config.toml
num_hidden_layers = 16
num_key_value_heads = 4
init = "normal"
weight_decay = 0.018
decay_shape = "linear"
train_tokens = 432100000
Each number is 500 + 50 x the weight over the matrix's rms, rounded and kept within 0 to 999. Layers, rows and columns count from 0. Numbers have three digits each.

# k: layer 6 attention key, 256x256, rms 0.159, rows 231-255, columns 128-255
# q: layer 6 attention query, 256x256, rms 0.161, rows 232-255, columns 128-255
# v: layer 6 attention value, 256x256, rms 0.177, rows 192-219, columns 128-255
# o: layer 6 attention output (transposed), 256x256, rms 0.174, rows 192-219, columns 128-255
k231:485451500499469517573493580511500425544524591472553520582471498340447532448488551578453501553489574448481462569566486505518450514583456517496557525555472487474448415482442548541535608593439515491466499439444548458504529439537516530501506478594391511537416455422629537583391567476545521523523576500548534529649512558440529603543494494489511519483476502554601534531476465496490583500420
q232:497403521477526409487410561437513502505468508531506461533527389518472524610480541504533590519470489442510515490620527583487569457516514535537471515361516465460439514504568594483460534481468461581550502403480481557442537562494486473455517408350466546571507456544636474478442445545530483446482566475498495455500463482461603528481507587447460500533529572484508485555499516521425514516558
k232:522479515530526467593488488535610565583363560526536500563547583501415459500492573495484499455561534497487564483395632615482559494480522454475492565515481441442547470516477453483590501428510550455529547513521514475471441550541508520554445521533455541550535539514476474529471517567483495478439470559448525445508487473462597540505478527389418475492443551430557490515535457453479487586570
q233:436457528461484468511506575471521472486452371534504530502529504503612522447487456524525476475462406418532510529545446592605474457467564488533519583556491566475450528465523573452491517524394614463538426383516534522413504463471543499535407513532488493528502339532483482525472521550518525562525438511569517600495565530588438524492504457512508447472476545601493462685490544480542549446493
k233:551485600466431489590534559470507499428495519449503546509522472450434419534583474542524499495508483458605516512535371482420516479513434479465481489559467570486597448438536568451525507552468505461484413458459492568600549421485505554585549494518444542518444487584476501593493432514510461508535418534386447447551536463453526484593509412473406555412472459539490487458566523555470407508529
q234:609390538527450486543502484500586549600521467496455514544462471522441391562436536506534497433575575440518449619503537422473463480531487492551622492519462519519571470474454469479411492496592483502565488512528483548453526394466534530441609438554597581641502575432470520576444516513508451473501478462595482462518565478425507627541489567438464434572540440448559508471401549452538429514471
k234:478402446422516474564525593440520450535464563458481548520499471459479542528516452539484531493501487397484520528470432399544580446454487540445529574527469559473462520515545485634543574538482580565509504609575518503461543528596488507554450489472582498572567595445420470414490456440428506436530450488509517472552452418580532511592400548467469495442529427524469456471494426451492552484527
q235:533464539529490483449470593568432582443526517480651358590452552528517557565369506499454482489554516609593470508510453552471478491458448455465481508507484529530571509566504465545449426553509557500417450532537512523509532508480502525430486539613550531510472537524488487493466557481426522454481538472525541542340491493500534497434529537547613485513437509661494513496490508492493489496524
k235:579521528501591572417459492502461488472465517476440532467528522441499497495524466448463550430456496602466513531476547596404493538554515479454484520518536393519509507569468438451472444465498549527401493505491595509536487498460525565502496506394600508446516403534528549517473500499424524535554525483528480485437498481586580466388392494445496496459510484566483601486480412488582542486478
q236:451483510506446465538479503469548507469523505473460530580514401462495466469460515524564439528525506418483464480562393576507512506474530491577518421544491501489524461437431547523449600520484522464494514468522485430516596458561502483480437556584427509459641445535372466558512444561591575480608615609498550520557506514538500444485469376497446434601459493417527550496528526517430468567472
k236:406442497429492558477411444462520493493540395654548484429475502498504555536494549508446489471610482404535514492458513512453483466497430347475419485460445559530420366496480558549590493536508556535536500414499506521555528327524489552505433525569498426485447470577444454498483510474511411524444517523544458523555498489516492541511411469542512513497575500488526483478509553525512463439538
q237:478597461495462454509531467469471356508503484485559403410531468529432517527477504507517429466517491560481417489548552425553474565536458474551485504463483508422461475525552572476498508460571465419448497503384561466482437437499376498567493546517508420502480546549465505501477397525507457506483551536475471516454518453474414429498463524577535500474636496447523472577466552499511567521421
k237:608549572460581503485488439411484558466525566576478520502460501526568504567468438520484473547513486461544584408502449501437594573552496454594417447469503571530452561498497528480481517606425528461509572539480529534549508568546483433524460435487504487488523488541437499555452473391482466502593504498659519488526465587436442493571481415665455587485445577444542575525474633468513438563586
q238:426466500412482620480453549563452544474500437474493495376452444506473515453539509505531562509448499455479513444509510443548539590507461388449506511562441559511519502461539524582547513486414548541497532443465556498525531382492519553545487547467501476447551499467518458491420502509557479539508518511538519455451556562573456582565503538482406564446534534466505537497501594517488547478498
k238:520426548542498610542461487539429460552591436545506563440411475537515359508387488447577587441532514460499474487512486556453553454451493533475473483518417645456445478458572514520553480526449518456496432477564438638490465421478538534517497501491560556493579501464543514438445566469439532431401562552473441382488483535480426431559543480533399532487470522486467561555508483549499551536431
q239:501522464488417467488512542480462472447512584512558477583567519429555529502544512438382461505519501526538481463472488531513503511476498436591507532494492516506514476439462556499447449384515502608510588411459394452553442577475486443449533495535468523531495541513477554478627550464612448497554525620573472467420471550503495461523417487490521545547432484539533514523486559505602454454497
k239:449416553567512537463459530468492424560511520517618526546549556494450575531475492493543536429594485592544491455527498411470389502569536533529516522445493372491436511448517502512439548604500470412505523531525534514545530457523507521460469445552488525539493423514431489467571528522551516513507480490552536476500641509530585459419495453479496597491509498482515443454457476551646573563435
q240:520498503579484422510586500515452413525546477563469455581485600461441457531445564436562514510507496514457562479494504407452463513542546475546537522487520587444501466536435516519513502448510550545500421532505482562484511547503443514500594544512433320463508437516505394445482525537529489506500517509574518489457513553450496349461474515547441570598484416495499475529491477496503563487537
k240:482468552494464532507470431470518472572485512552422570523468527508486562516508375499524534465507448409417450555492540486412538560550447556523482420442496504559541468484432443471511516493552487438483551505511457443475443564414521524493540468495452472546483512499476373545551512435519451467550475499456470487423441475438536407539524506545395459516556421529505554509402519605468486528534
q241:568483509476461612479436542483513588490495556449579451542516493487414516468531513459532403449572537430596509614396535467460490500493533520368528523495495466540498522465501487559573516500479497528464553497461474574496495498478484464512493545432655412469519462530508515451546556551463540529399522459539522588423497523502533457519431567486492427522474481520512555480562497480501588580450
k241:548551539521493540461422569527512474538473549521614442415514446480470455569418482486451533496531441543515561490577504506400554587598505567442461505446465458431565485512570408489510528580463596502513542498434612540439475540489520510454503516396534446530516565537429477539600516511487580532463486554538513414413532430517508499479423477608455488494586459465501457442468511533589403433459
q242:463522486539484441451432468446504478578546619450518495504536509459434478480461433516538572456417574524429587457558457475558479520529578545552503493543539444476470526544544508453537505469487527531541491472516573373504553431520507525514426406538464410529526474496501554470574489469405489480431563457489478601490470520583436480481538489491455580443497465514438524504497450586460554567576
k242:502555494505595497513451549583435581536498508504534473517525517540514445542522546534546568511467572491438506519562588506469481560438520479445492459487401435547408516607494495526496506485556502486522528455475529445540559505480549456500500437490525527476526487478551543555492501514514543481534500440551469489478564533474537497514595578533494481486501595563412541537528506487413459442550
q243:517483566513501467485480539463624401594559377491425494528495574326520480475511417418543529463456544463441460510467414579508630426490484397576527599503510577511481467522513402505543473560479445422502532564486512451518419493528524458546460527456477506407426506560556516516404423480517500482439468507471516446529552473476509428497471445537506519479526558527565418466491530512593475500499
k243:445482486492451510506517359483597477502543549572481459583494403462503442362542533463515426533416477529508474440537493421470475568488587547474558583566590468468604501523520647498500579459437407486475534450574420542549439482487485423499593482592481421480441473535454407564539436462454530563519461440599522536529432549493517491481500473461511469490516565524534504477465594596577495425538
q244:575558504563515492593495501491466517447447534462500439455500495515420562428468533494466489468462467429508457385388498457572444575477522481482468521572500443460504435475432555531527515603436481454549538443449628483481424614533542566493558577429495479554436483511548425527598568600439435525457505507478506532427539549489548525445485487469536516621492534446382493511557475571417475448495
k244:455591503420460600513515517479534562463421430461558493523445448541567485576407498469487463535474522452463473521550490547541525507473567496485467549509436592573569481500531626485478489500436576396507519434463515458524530543466465485494454525445563504583478461532573429388527486447556514448490536492443443429599567454542601514490592487456542464476510530515428552537528590493463477509600
q245:334471509472512412476560513482519468496450464600567513502455531582492560477421563539519577578460520505496460438443517498456522509465453562487451555492571462460486474427483506472539469482602537567502459430501510401588472475458563537401553559511551496476456502419470510423504543457443500468524477637469525458511496465492467428508549463533520479449636446446547518520500527525495472548560
k245:434538552460465382492619474629554494576457544532571519479526519592508456463538396459527507519527438389556574455508496513463515505524621505467516541474533517537458417455441458517532497475573423479525496520433497496421545479526453476509520468537437426528586469556528398544503474555525493614544476585521445476548485448403460278563478445500442490483501443504455398519476487513434606582527
q246:388574556468452488497562423550503494518555426411511654436517600468532464492510393592387487495516619420547603459477417473518499561518404523497491446529451499481491547537534439477492557535497566477420553563497493524393525384493503579482525623604503501507557539565486356424482545474542419563551618525473500496511553488423526448510550519596560440539525466496517516486510435618486464467435
k246:491532451499494486441460569470402562531538482495485541410422473465415468529420439464503527514431556441531475483461480482495501538511502477547461400599480481529503470451556561493462524508526550514455514582478462509529556429545548537530417539582608575488472494462517558498526472525454544480579473580447545466564572420520530450487562482546558535572496479401488610477543482601462419561456
q247:512519464524423542384423481531518545452481498373539456481444517529493522482447487506548498559522617400500660512494436514493456626400475423528486438442410538469475548514369522509539424482554442567491530463551491502493457505425548497515486510526481537584476518576469566432483493443456516454495582564508535498567603484483485562432510446569511601516508431479458435421522480457553492409464
k247:524479481566436454435470550463439466409566467487498558585497405487516555486446552505544466548465533549559374510406497521478565480511574484508397468510482387489517496482459493532504596491516460454489521557522457390528452477521548537477506447530479485472431492504470521434578552467459623497533623481476555489550531494541534501440457462577542497486554498417554650460467569590526478589489
q248:556485461478447474493479554548567538395534488548519460460510532471462524471484522493565568566530587488508462524477459477490446453520499480490405471525429513518470504587474499555536532476418532486496551465465509498552535510454553512526480539528458425492458447520477428450507472462546433459508479387483544475476462499539457492555489483501381530463544511518458589597488532550451463467494
k248:629451563503583490430460493491466525527484525497448457519480531608491550511511553425494467518500490469479451446548530533552531462563521468512507415545477503422526525401456494476549466424514573443438402495451491472510495517527516565491545509478477448467445541558561510529475486496430517437435578479561479459535486583520500473518502480534398499461554581565506544449500559480556465507410
q249:577424508465497438503484557524544403568542442463498469488423547472383412473460479464597471444505550479496543463423536605406428449491489487540480492481489515441456486407575542497506524443477496519508452584498487378404576448455507528522478460575557533524500464540480409500536520488480384432493587533407465479485530538470510407424471572438459612406417518495541487459513522522522517501492
k249:478406542508579526455454544536350514545497536478510453435537619512402470562462473536532497565554555479432545537472498613394572493518573496502435446566553469485434526486490516523566469524464471421526496477506474482422539570465508515554563466456506408527521503433541492406402525545434551446456512577432492523548600569414420570592466488546542501480443439503448494525466471629585501388513
q250:515492473543457586448517503520587517438478547459503536511421550541624490478504399424445470530559506560511488532457519474511480542599535450558476543422440517574507450409527523494536559494569533550498570532409472440525551429500462629616495535497413420538611458518499537461547535493546530533560521424509518506494423421563512486570466416506484521499481481461474509443620465458477501558462
k250:538479477500524528533471451545402506485515514449601515562454395511499589568479598503516466495446543489498530565520501475494459488537533506533529546506461527456438567502487483493432479395572483471461487518457491537582494509488539583533558490490538419449520557441519593598529522494449476571607554492515557469557510593475582554540482551481371447519581529441472553546574522562429459414378
q251:490462495419478474538457471380481417470467522454512442505522574507466598506490477477548500503518437519440419504517552586423438520445517525505488442541555520523549564455557542403491553427501529572463455438460550476589521530562446493500468525507448493439512481416553400485532539452473546463502474429508541413496482437599614520459416427550587514526559555501493524542516482461461509505548
k251:452487525518514353562557514533467480525448479510431447519491479591527524572474475399453584527495472522479439490491571563429454526521474505489499547422506575574525418530510508491488467562463438419592441446404529424567530480452601407631520555456463464445474508457456506452582572479585538447478521539437470494538498445538530516515488535482536503530554521542488462539578449496404529502488
q252:464518469507431554507538536483403489584520554427474410510513517540551571530515469424485546479416584561556455478546534502522492455392571484503527416516512470555543487508563438526536511495441442480499501507456421523467565583500451471500448444499571456577479461487497488531479601477532465413519491547461505463542536536524465547452528429510501509407480464537505487506535577491461518572532
k252:530517540588549481464543533503581482484453433464494602446532490527518504531502459434506548524477490491473523501480499547444445501485486532473477438464586452459416462470537544505598464504444541516515460603491543517451501584530557560445393541502434477518503520590485486507459478461559511484524469434445480510556563594555494455537519485475474486534520503574444549507422478503474595508562
q253:465512417516412467473483532490440484469477498555417492424461553424551478425492478476473519514432598536523469483522513553420567500482495505442512604422503538494508508488538503533469600547465480469504411505509477543525559608487545543476513508564436473444552466566563442520454501394456486453523527525460485484450544502547488473436453525510540534534491561567530554531507535503531506491387
k253:467458497504423566426523475508460406508445406467464441550467517526532495496487532558525515537482598459502521504501440540476443526440488515571524546485655573427575471501563458487432487458478495513459498535510478460591515420496554414502530490519498505589623444528464414498488567596562464605484493493474528544396526581516553480416475461479434510494499510496525511534518521560501571435468
q254:482496469516508551499415514471513558544469419494494552489506466515432465547485528416446470426526519514520499520498552523473595467466419511488562508462552470574466462586436478524406562450539496457438490538473528476501491470464547538529480464547411458495593520539540598588455481521467443520525401547478472469532557532505471475536530582531540441519498539541491527617487461532487402527539
k254:439500495516470515523616563431508502479431529599380534557527470464493484530430544521506571519442551489449597504430417312503518518488510510500462507494528578475416586400503513453511591450532515499493516562533511482457544524467588554488488536439503510497424521502529476506466473438551554505531505521486486498379465557553489520443528418483470489443453533477479399543493507418489467425494
q255:486587493510494490580485570510498485502316492488573592534537500487533563485478420492498485550400503475608481483601513514489554610433377491565506489533579471467481445433523637525440522508454431434420582530517474576499509456513446395517585488446394526528521545497461542570431586480525500551446377447482444538543559426560427478503537477548547552472546518457564550494548500353468490506545
k255:505520430484470501515525481469441490482455483536504475406506442462534522523511555428493457553556517572490507452505471548445481502449507420526562546496472510429561559400475583443504492530453441513555554525488506486517475471425571466587389565550494509449515524423424448483573475433521498533406440618567538559573455440460431500445512530611467449591476499547517531503447523425529469443475
v192:466519431551567508445532514530476409405333558468403572431424468527553506514545505581496591417452468451412391472486573527553515565449518506538534540509479433572443502529517498523546493490475455473446410523482456408535585534519528505482397414558472428632559444544484503519493445483558453517490528482536507512480538456465504491537479448454439496476536487481574487493484497510499531516508
o192:521589546410503500573473493463440548507589456495578491474541472485497500499423498500424354473538510529541518470532465554505536426557468516405432507391477529460577537511580457464538459506542516510592520534494492535473427352557542467526519516468492476406517537441509472493488564500552565505512532507560542508450499489448536449477537460554515385480502465509449499580522526541548426477532
v193:571395519524491546521501416533510596536429452500486494586513524589518500525506485551460445599482522510388512528562509516536446518490460496548517563449483629395527515507472514531455508482505478588373458440495554447420626512473567521465510384434479492413486506456390490559441568449474520512543467494408522508539494501516503485458547481449526577500534461454491424557382459580554539483491
o193:425563494433471495440421579463415498529530521514549533428527423464392446428536573532534550485399412553578479511464517462453605492454511500471504395508526464620458493515552471404534528521458528438458527491475452500571364490373454569516424506491497451524525471486522465519482462613529515487363577537540497529457477554554504549522417538570565518501478544541559514403544535427453454512464
v194:477447521508453470518649543577610575535405459595602400453522516535617450470493449416536424510491495440483472572591505416490469547520441482510511540571516498515416529534414621421425525534462477489488544471503600439474422445437513370449478446545491586454486551490541429466567558403504500530535567599459549460560583500496565482498627470459465391490514381521518485454420423523472481584498
o194:494531504473455484391485482496461417444532482405465496541447489470484518490508478501370529544470512490552532467455505541500537472472499528539514479451497621472531486560535433653542419496575518397493439538482470611524544423525493540489527510468587465520505411444479535485460419527501500482480476470469570464491494588460472564520424551476526553495514578563534446490534590458487463490476
v195:524575519465507497506476528513462505471400483605565526458455538472489531592582524500494529524433421429454387524475487512499517518525538539515581541512577451452444541493529492466494531450504519451484431481555507508509516574446532439526615531437465442495446557494517444480478501462457460537469512509460493499508465526545400507411445501515569444527482568513497533488607535492490513602437
o195:491455442471598523567506568504492379512590546463491462527494425572435496457454384590572495502562530567539574473557476405519517563574401600503465414472465431579493451468439520591472497552554549554461491474421459504450482416526486533476428590532453494524526573465463547553506542541511526445493515471528430435450585511487564553515575462560377532474538444439396504463470491505484481499532
v196:608568469486553462569454453541494586554523482498598482453593522454497521583544551476516512532386415481571463575456532539528534464449540506555514358549457451447534524450506574547477434452421439536593526481482485528404546473484496436508531527558555628572470456528486524444437591516492531481427511454552516526556421501539340436437508562545520502490449606472548526465432512540526425503454
o196:401458480536449486468451496531524419494505529549448539513466467544508433405451471533473560487515510533586561476417445495505584546462500554525498622483532599515445481605442454511534523512557490493435526573496481502556474575535491502532409560391443461452577515456507415518591506493469416592525562526407446448509578481510678596489550504412402534502554374475526571501458468539503562497553
v197:466513567580509568494462531549491483584459502502364450568593571475419498553452499529498505490591556560511536438531461538451457473463539506540359425463498498480502486476451569437508557488374547531583505462529456444394514570498506502483487408426409582495502434449407473516541508568467463457534575555475460523519527478482534457472453475462491556527531594371549558551563502463472542592496
o197:501514531485405425521500497497460485528567548556516518347476471468569391479472563445529539504424494530525471534538492467462473528521510568459532542522546554515567493530621407468486446507562520440408459457408512580589438462497494465453563537491518444477513511565627432416464481484537515550515484523489615473508477482530464517515491516520399489559480414551452590514422464449444598492477
v198:566457397525455525379480436493403416457452428451608526567428511525486434501443589463417474554503564409496484485485510538490546485507427475472514504526577454433439444483439532555536537565511540522518552489543384542547510446539564576474548384578497404498616488498611552477472535555416502361467515398467582524509558491566448528579569445449543491527501543470581493483469528426513514440458
o198:479545572531532484613529439445506510479440481458497432417543474522467556532452461519512445493454489538405425553425568472523488553494470522466493480489527518522541477500519539410428489503492468448535476468548507571389430540570400415501434546428507603492396476562474460456588457508516448531550516518545474370451367552399519455438465524517472510556607504469410445438452512480464450518531
v199:583504447556528530490501546472504493594455528544556499530472502528447526475582515465500468435416464556565477504521461514466628521565521559512439482516543510495516437490566599520507460437450442472528478547531461491606445492474418481577542559542485486475431394478472483595586557438588536568489523531506444494529506498517465444518453459468497517595521500406435439476524550512514391490480
o199:473502505498510510461511485537513580475461529563428484455559481494538483564496561506452615587504541479427462534442594542541410473525481458492500464498463546512543628538444460537508544497516599582499532484566468465426517476525492537413480480536531537553560490542531565444449445479472511529546551511504453445492551496530570603529563515426505450490580528523501475560501479509487599494553
v200:450508520475595571489526478510511509576486588470448492466485532536549472545500511617473624510534534512481552412504470492533606499500530477500387628458527431497390510539542524409531535440440479507485493578560455521398477572530612468470505491511483503395449518441516503527443478519464381444536553552437483553461587521424510439517430390480540572451482485567580468554596510472460525552573
o200:577503500496515453539496541501488531537526488470620524565531443505541556486516461487427432421507543455513463589575536456465461505455419497465546468564476407452518542543451435484403574559509500575460500455515527544498458367432473517556530625527510503536495586535518639454462577455564545537485471444581502419507489477507504630540532585536484398519485423445480540374469533489594455439476
v201:418559492493460580516589405577471566533508431522518535408450579443447471491487376552485467437506559463395521507567492559432535541542477491502507515414565407398475500505519550453567568520467433518454555511506465496507450534480566495563590629499445497496456406556510499422450562500534463506562538479446462458554588449558464474474564521500528469542500436576489427501436478498493526420509
o201:502491485506530454446457598437492509454569567516449475469526456530505547511453573483491463463488405549459474523446517471497512504524456490483476493538454432619524515471494421526435504529570552466534546486475520611469519511499492470403406428480558493572441631433507487508590537494469519451453462518566476490438512521520574568501446434491442631526496553424485560578474482467544519513474
v202:480554522473515483491649471504499572452381520496496515428496480450505450526621570458541543534454577466452507565519564433612464507488535536494557554450476431540559531534484579459516522487497517519457459564422485470452511462515469401527533532486533511550473528437576520509507523532464491561451471484512569523458559525539548402512491541563523604575510466472442490541562506454512502376446
o202:541420514487435533498364556473484521499578521478624600516552493546447545490452528502478463491513475481480505488542472551479452532547440497569458533517541565493388431443511512537550473523508476456571509449551562558523504475515550602422447500508522443468530457571512557510530578533558552483550552585509435501461435432469488588471573466464473469458497477467580566506518547444534539558504
v203:609533508418532448463474503374536442495471429602410519450568490495564485470509607528460500479527494534422435594502521482499508518510553452537425504463543513656561467492607645450377587512450483421414499539527531512506538454514425435470471507491467505428427629523512463545488443644559473552525501477503445566523537484482542485489462455487646507422486540445394416464561595551586436527567
o203:552481513530503612521491591570559531512492580468499523471517448573463519527482501453432560528534517460521505428513507471561489430559430510509489496516514428426437470429413457542496439560561476550530423522430508508543534472443548555418530474439523494628556439456466613467484431477432601375417541533538571489434447419498490569534537542386486429554587379481523510567489537470461532586543
v204:489490455564488505483543590437494431475477537540500524566457467457547487471540509491510556446374509422562422503435471550562530557544508540426410487594538454523484404648462504500567554489528619543439445553515586542554536609566453443504351423330541562561477606554462568562565422445420469479517561508522499499480575484507614496571457472542497460584633453519434487601483513449447401447493
o204:544547429461487530517417375597551556464544455526500479560426571517459618575571528482516505421484519488470494494561425466434390570468473452462569485466469570451545533376573455582498495571487441491550610491447522460458479348527516562509534509627571436467506463516550490495436536520588405507520467511552549540503421555508436485511507465477487514492479495422500428388497513541464547445573
v205:446569492511595565499516446567562477503451443453587610526460608474467472358523501569499433449472441500476477450457503442531529533587476529487524541529481617531529523441546502428574574456541576522522520541449507451460533550484457569516532466431560488559563529547446458503492476573445559558503471475414522539538506479478523541422434369461527480480560442504536568506585521563556508436476
o205:423374438499477425514465465484446498503536552540404391533544445388496549518476413508566434478518575504484522553501467521488495562493573527506538466475551470500529481527477540481496463668462527459503437528543524491441505448474548525514481464573487520523461534436565548496545512451468501368492547418495528497503495504589529531559590573490414560532511558543453423510517463482421470468585
v206:543441509634547459443585544461367498547490542555516528422466526490508596484547564513415501458546524409433508501493451538499569482465560600446433497444493451372461591457549438363474501547597500499609498602476500489629458554437522410510502505498420439509447492469467458542486376485476572393458484603568539574535580341497404495567609476640623614516440457419456466563520541494514452372519
o206:514517483524487461556549452440606536430572521484490478543439484488500571626469537323547531466466562473513462510561538601490486489606442482534547567558579502556560526464427497591439413474437482500482574409525483562521503521451506551501515543504515612510593493522546558475420540495611429495530541460574462352459369635460606448410497464404430362473503543448512409446452407479416505598506
v207:548521462504537408456549509470487499536470489464599495561513483561529429511605516445473514565392529486683513509429512538639461556442528470536561432517401509510487456533535553532427617563502451401508458571499514506507498543551550566416557531472498410529555514526558509571470461496372451451568474597481496496546550509556512530474442609420484408523449533548486416462600478460453424576497
o207:465576533477522571525580578494538493508553600499498543361477510516539619537417494588624485432539512489365473459615488368445463437557440537421417591539576513517504562458367488498439526518582530500449541512464547524476509507501544513546464534516534479472492532409475512510494477438534514444514538458566529476439491540538455473501498461618454498517527485389473377498502563550620528477477
v208:535504518547452467479457564513545554446523489496578555510497531534509529556474443543523455485468619360501513504494517529462539509450511464569587483534509437470575516550521471518493483615476459612454537452474525437558525453501492531498510527422452466485489523533465594423453530514446600500563541502471449456385541540496472534491428542520498501526524501461546531449529445470427453490566
o208:479559413429498558549535404459511466508494507469420581466501504522520524478552496431493493534509368623465438516511544446417465434477414485461450587481448564549481449484523559500392480526483525469495495521519487575423538495495422441564507508482499557457488529613459466519496534511520477472442473435536503496458457503516452512502447504487550538477403491453486484593428477503576569511532
v209:531458535454439506464524441442505409488408596512432530514433567473480453472493395458571457477411502548479475456511482512448532430549501465482509642501449485433447544488545481540438609537578512484390499419523563512465488486540523445556513570596545531388453553500477487533510558440521429439526534519540505555487496456445500539556536554526491501473502443452620450595492537404600491449448
o209:484612499480560562537453619567536604505629446424536516535531485584497453504528527565459494481589526409474480589558496592597451587494503540400554436518518492541538521544461589493461426484483442531483504485542501443466502548438519511460483381402484499608421545556584466455472418530497543567538431508443497486497449524564429469432489499518501500481532547470392547448503515506505524539545
v210:445511495558574420578604623494451558505348540456503566542457484541542455636541504572505469485511543368511501488496557525561512481542414495398526628509575378530526505498513540461495453486578431536493450547491444535513509641519489445447479500445573461472472582496491476533546561519477523532519412540497480510503402327561490529374550480591632518571515456480468555578442445480481605491479
o210:621571522537417618462401380477553467486630489600542515499492483516481554454474415503581459424546506467516538521529524551485516520539519564546519490521395490473484497485404509593562480569481588439524555491490462610515546389556506547598488475538484502544547534552464472487503498502553399580520655416526473499459550560515535510599434433578453515395534510537561512446456608509560408441577
v211:501452493534474422469558450481464607519484498413483504491499494517541467376504381487480499540507565446569493505526463560483549582487518464473481522496499491485548511485525419501433557513545510558448472561513505471623561544451509483370498507487460567448511476505528469479570467481466537499537500554549556506478480507532531499522540553540586394552544443527565501451525526489569497512470
o211:523529514550583505490438527520574494410561598519522556503424494478516480497522538494519508412500399613533477528458546468559460473519443493442536520501541551504426485468425563489475476484525482509443453529533481526436394515488451538581572447453570427472450498536534521521418571457442445482528518464531502518486452531473514608558498429459425497474470467478503466472563489482526445441490
v212:539394530522542441596492587478527473527597475409522511461497478437441464655542471451516561470470485466481448518537554446492476591499391568591496546562511534604580528506502408467447492488563446395485498474563482546608484481458462456518565469466536566485467512407492571453542500388464514566406598439501507601495543568551508520495529524526614503492510536529486501550584428528499544481521
o212:540557383615505504517596442450396479510506562626533511579498552626539446512473474429528553562474496501561598468472405465488502428567488536569475443510538555431462437520382563531575521520427624537517451530452501456449494578603556602492486547563401594487516480548503509509465463515541528414595439567571487513475524497537495486574512432420465533466471419459554488544454536544466462535523
v213:511536414528479564402473501473487513449542466568504521495516464481494473339401554524476544518485439556496476483476441479540626565593628462550522583464484435513623551430441400529430529445545528563439451529502495585394550436441509527568563541581500475468449479556525522496505497524488486608447514491463544588365538459452495461451535511513473492454418471496465525466514595426583528549525
o213:491456406569427466490509504553641521542434529478491468502471552510430568590553577484574457573542548447544477543509537554397410495559465618444554488446505473495406536464533554492526504555582489586448484485461418505575436599546500489352466510391453468556626460379572488579419513453478519475497425424475453526605505497516535491503487579502451524523629516604544551442486402448484555535393
v214:521539558509521564517461558519460544596476484553546487556578627438510479519585430486517463458507460446465584488510560549483480346452479490497525549445585427485402509510405482404467636456441499514465594435460481531487511468430565500567509497477543532461466438458529530523568614493495559567483507541502630450501479515576515489501497537402396453463497550517447515506470420535456510443544
o214:464527447523450479560522524440598516538514421463456496449438475566467484466512439595595529526509493533508500550497447457438602548448527486515401497539405510574560498468605513557578515486620507472527477531477535473502424487576442596508501462513482420554494488531575545533479436519432514578514505456431447540517492539510465533543420439597508515472478509385541560546449513429471485480482
v215:555433491457481508459473586560472545551597504463469506502536496514495475487467485535489485447502391412530510475448487536523511480474473498522510502551638509546513496485378535530593503502451475572489528436477390517591440537510500580527397484474407431597430571512479457561575550618517615488522517427482587472562518532473576461518456467473524412485481505493529543579491536434467499492470
o215:485444523536539462504491433446511467483386508534515500476455497568452477416511480424458558537515584594447462579531574533471495517456536462440524524432442521515552509500601421560565494499525504456551465499499589535512539498534502340518587456566554497401515497444553467426469528492421484595473505481415513502407491496476529512498578539509513503409484580439389464410545460507524469529561
v216:600500498504553496506522493488533448537519588464502582538496470576494608506472493457419463492469565598411548558531466493625413485443443499540541560436494478491564486516481458570445576505521539485529536562395379548525476504443514559524543550544549452565420482509543582417575480553462523522610534482440582460523495466526451477388464593434501479583465518538505555454510467543500559564553
o216:500491463490492441559531478513506514485538489487499397401486488495541459504436527472543513512573507438538465516480477449403611541566493510418524439506489580499399454483507526425543407524443513478437510495444552481549494563535611455464531463478479606482542574489474436497472492433564480433439472472469386541519549537415460527508480551575584521412575523474507431563517515458511489534522
v217:508560552576465506565649584496559526527497447475495525462536516453500483470577553482471501521519402634400410457511515549524557458556539491539515462476432551495431504574451518568550506506440474523512489472592469547406459546593522521567413463422327527617411424595447358526522544561566474442460582510578515470592515430465502459515440577567500384517470420528490531471495493551431488516566
o217:371404492436533498405384507535508492450535496556465441575545529554534414431397425489439463401563580486517601557539489486313461428417482516557520563416521432416568477442548408466479418497498420492488503598376515468537620411450539443452427499506605512431572507458588529534423426493467564630462398555467486492444546540561514499438553446441507525485503587497507469523493456510533593445415
v218:512507510524412497509477557486428530461524543512415505588380467501548479427421509529507444525473501617439434527508562404538537538513453508561466540553506506428462482574581496496606484500491551449532564421488442577521536494476444414542466416402498514493445568680548553476627554514537514541506493418565512376475550544460530415544419588474464454554569539626403420518408363431513658562574
o218:516518482378521463519464477560552541508460461468521486490573562538596560509442572589521487489464492475514592503467490576428481459502498463466512446447448563584476484557523518509517478483543485475437407462440494459464596494555515503572490506592520481501513422495452396463390496514443523519466470641470431489605459440448448607527495453494524544531452580434460531546592589579602478533484
v219:558540533441473443527506492468500423495467530556528446521512430491560512440467463565562542494468414471454540533515576421444462509476431484584505447483484538494538499494480449452497485461483425571425547506476530532529614513487507451564531531520473554524468599465534503520491469555491570552441487473520485563518439465577484513538515439531552531466517569541448551513406541523540419548375
o219:459469518514487578428453416485529571589566478471489491554464504474511482506583485527477553562433557476559524507508428480494604431490496513466495590471507456480483477450498568585526522507506536430536452473528515486376421530494490534462401528511484552522481444586470529532475464465516447461492534544582488445501518514468501485379439586418537499484436431552555436505474499543513565542601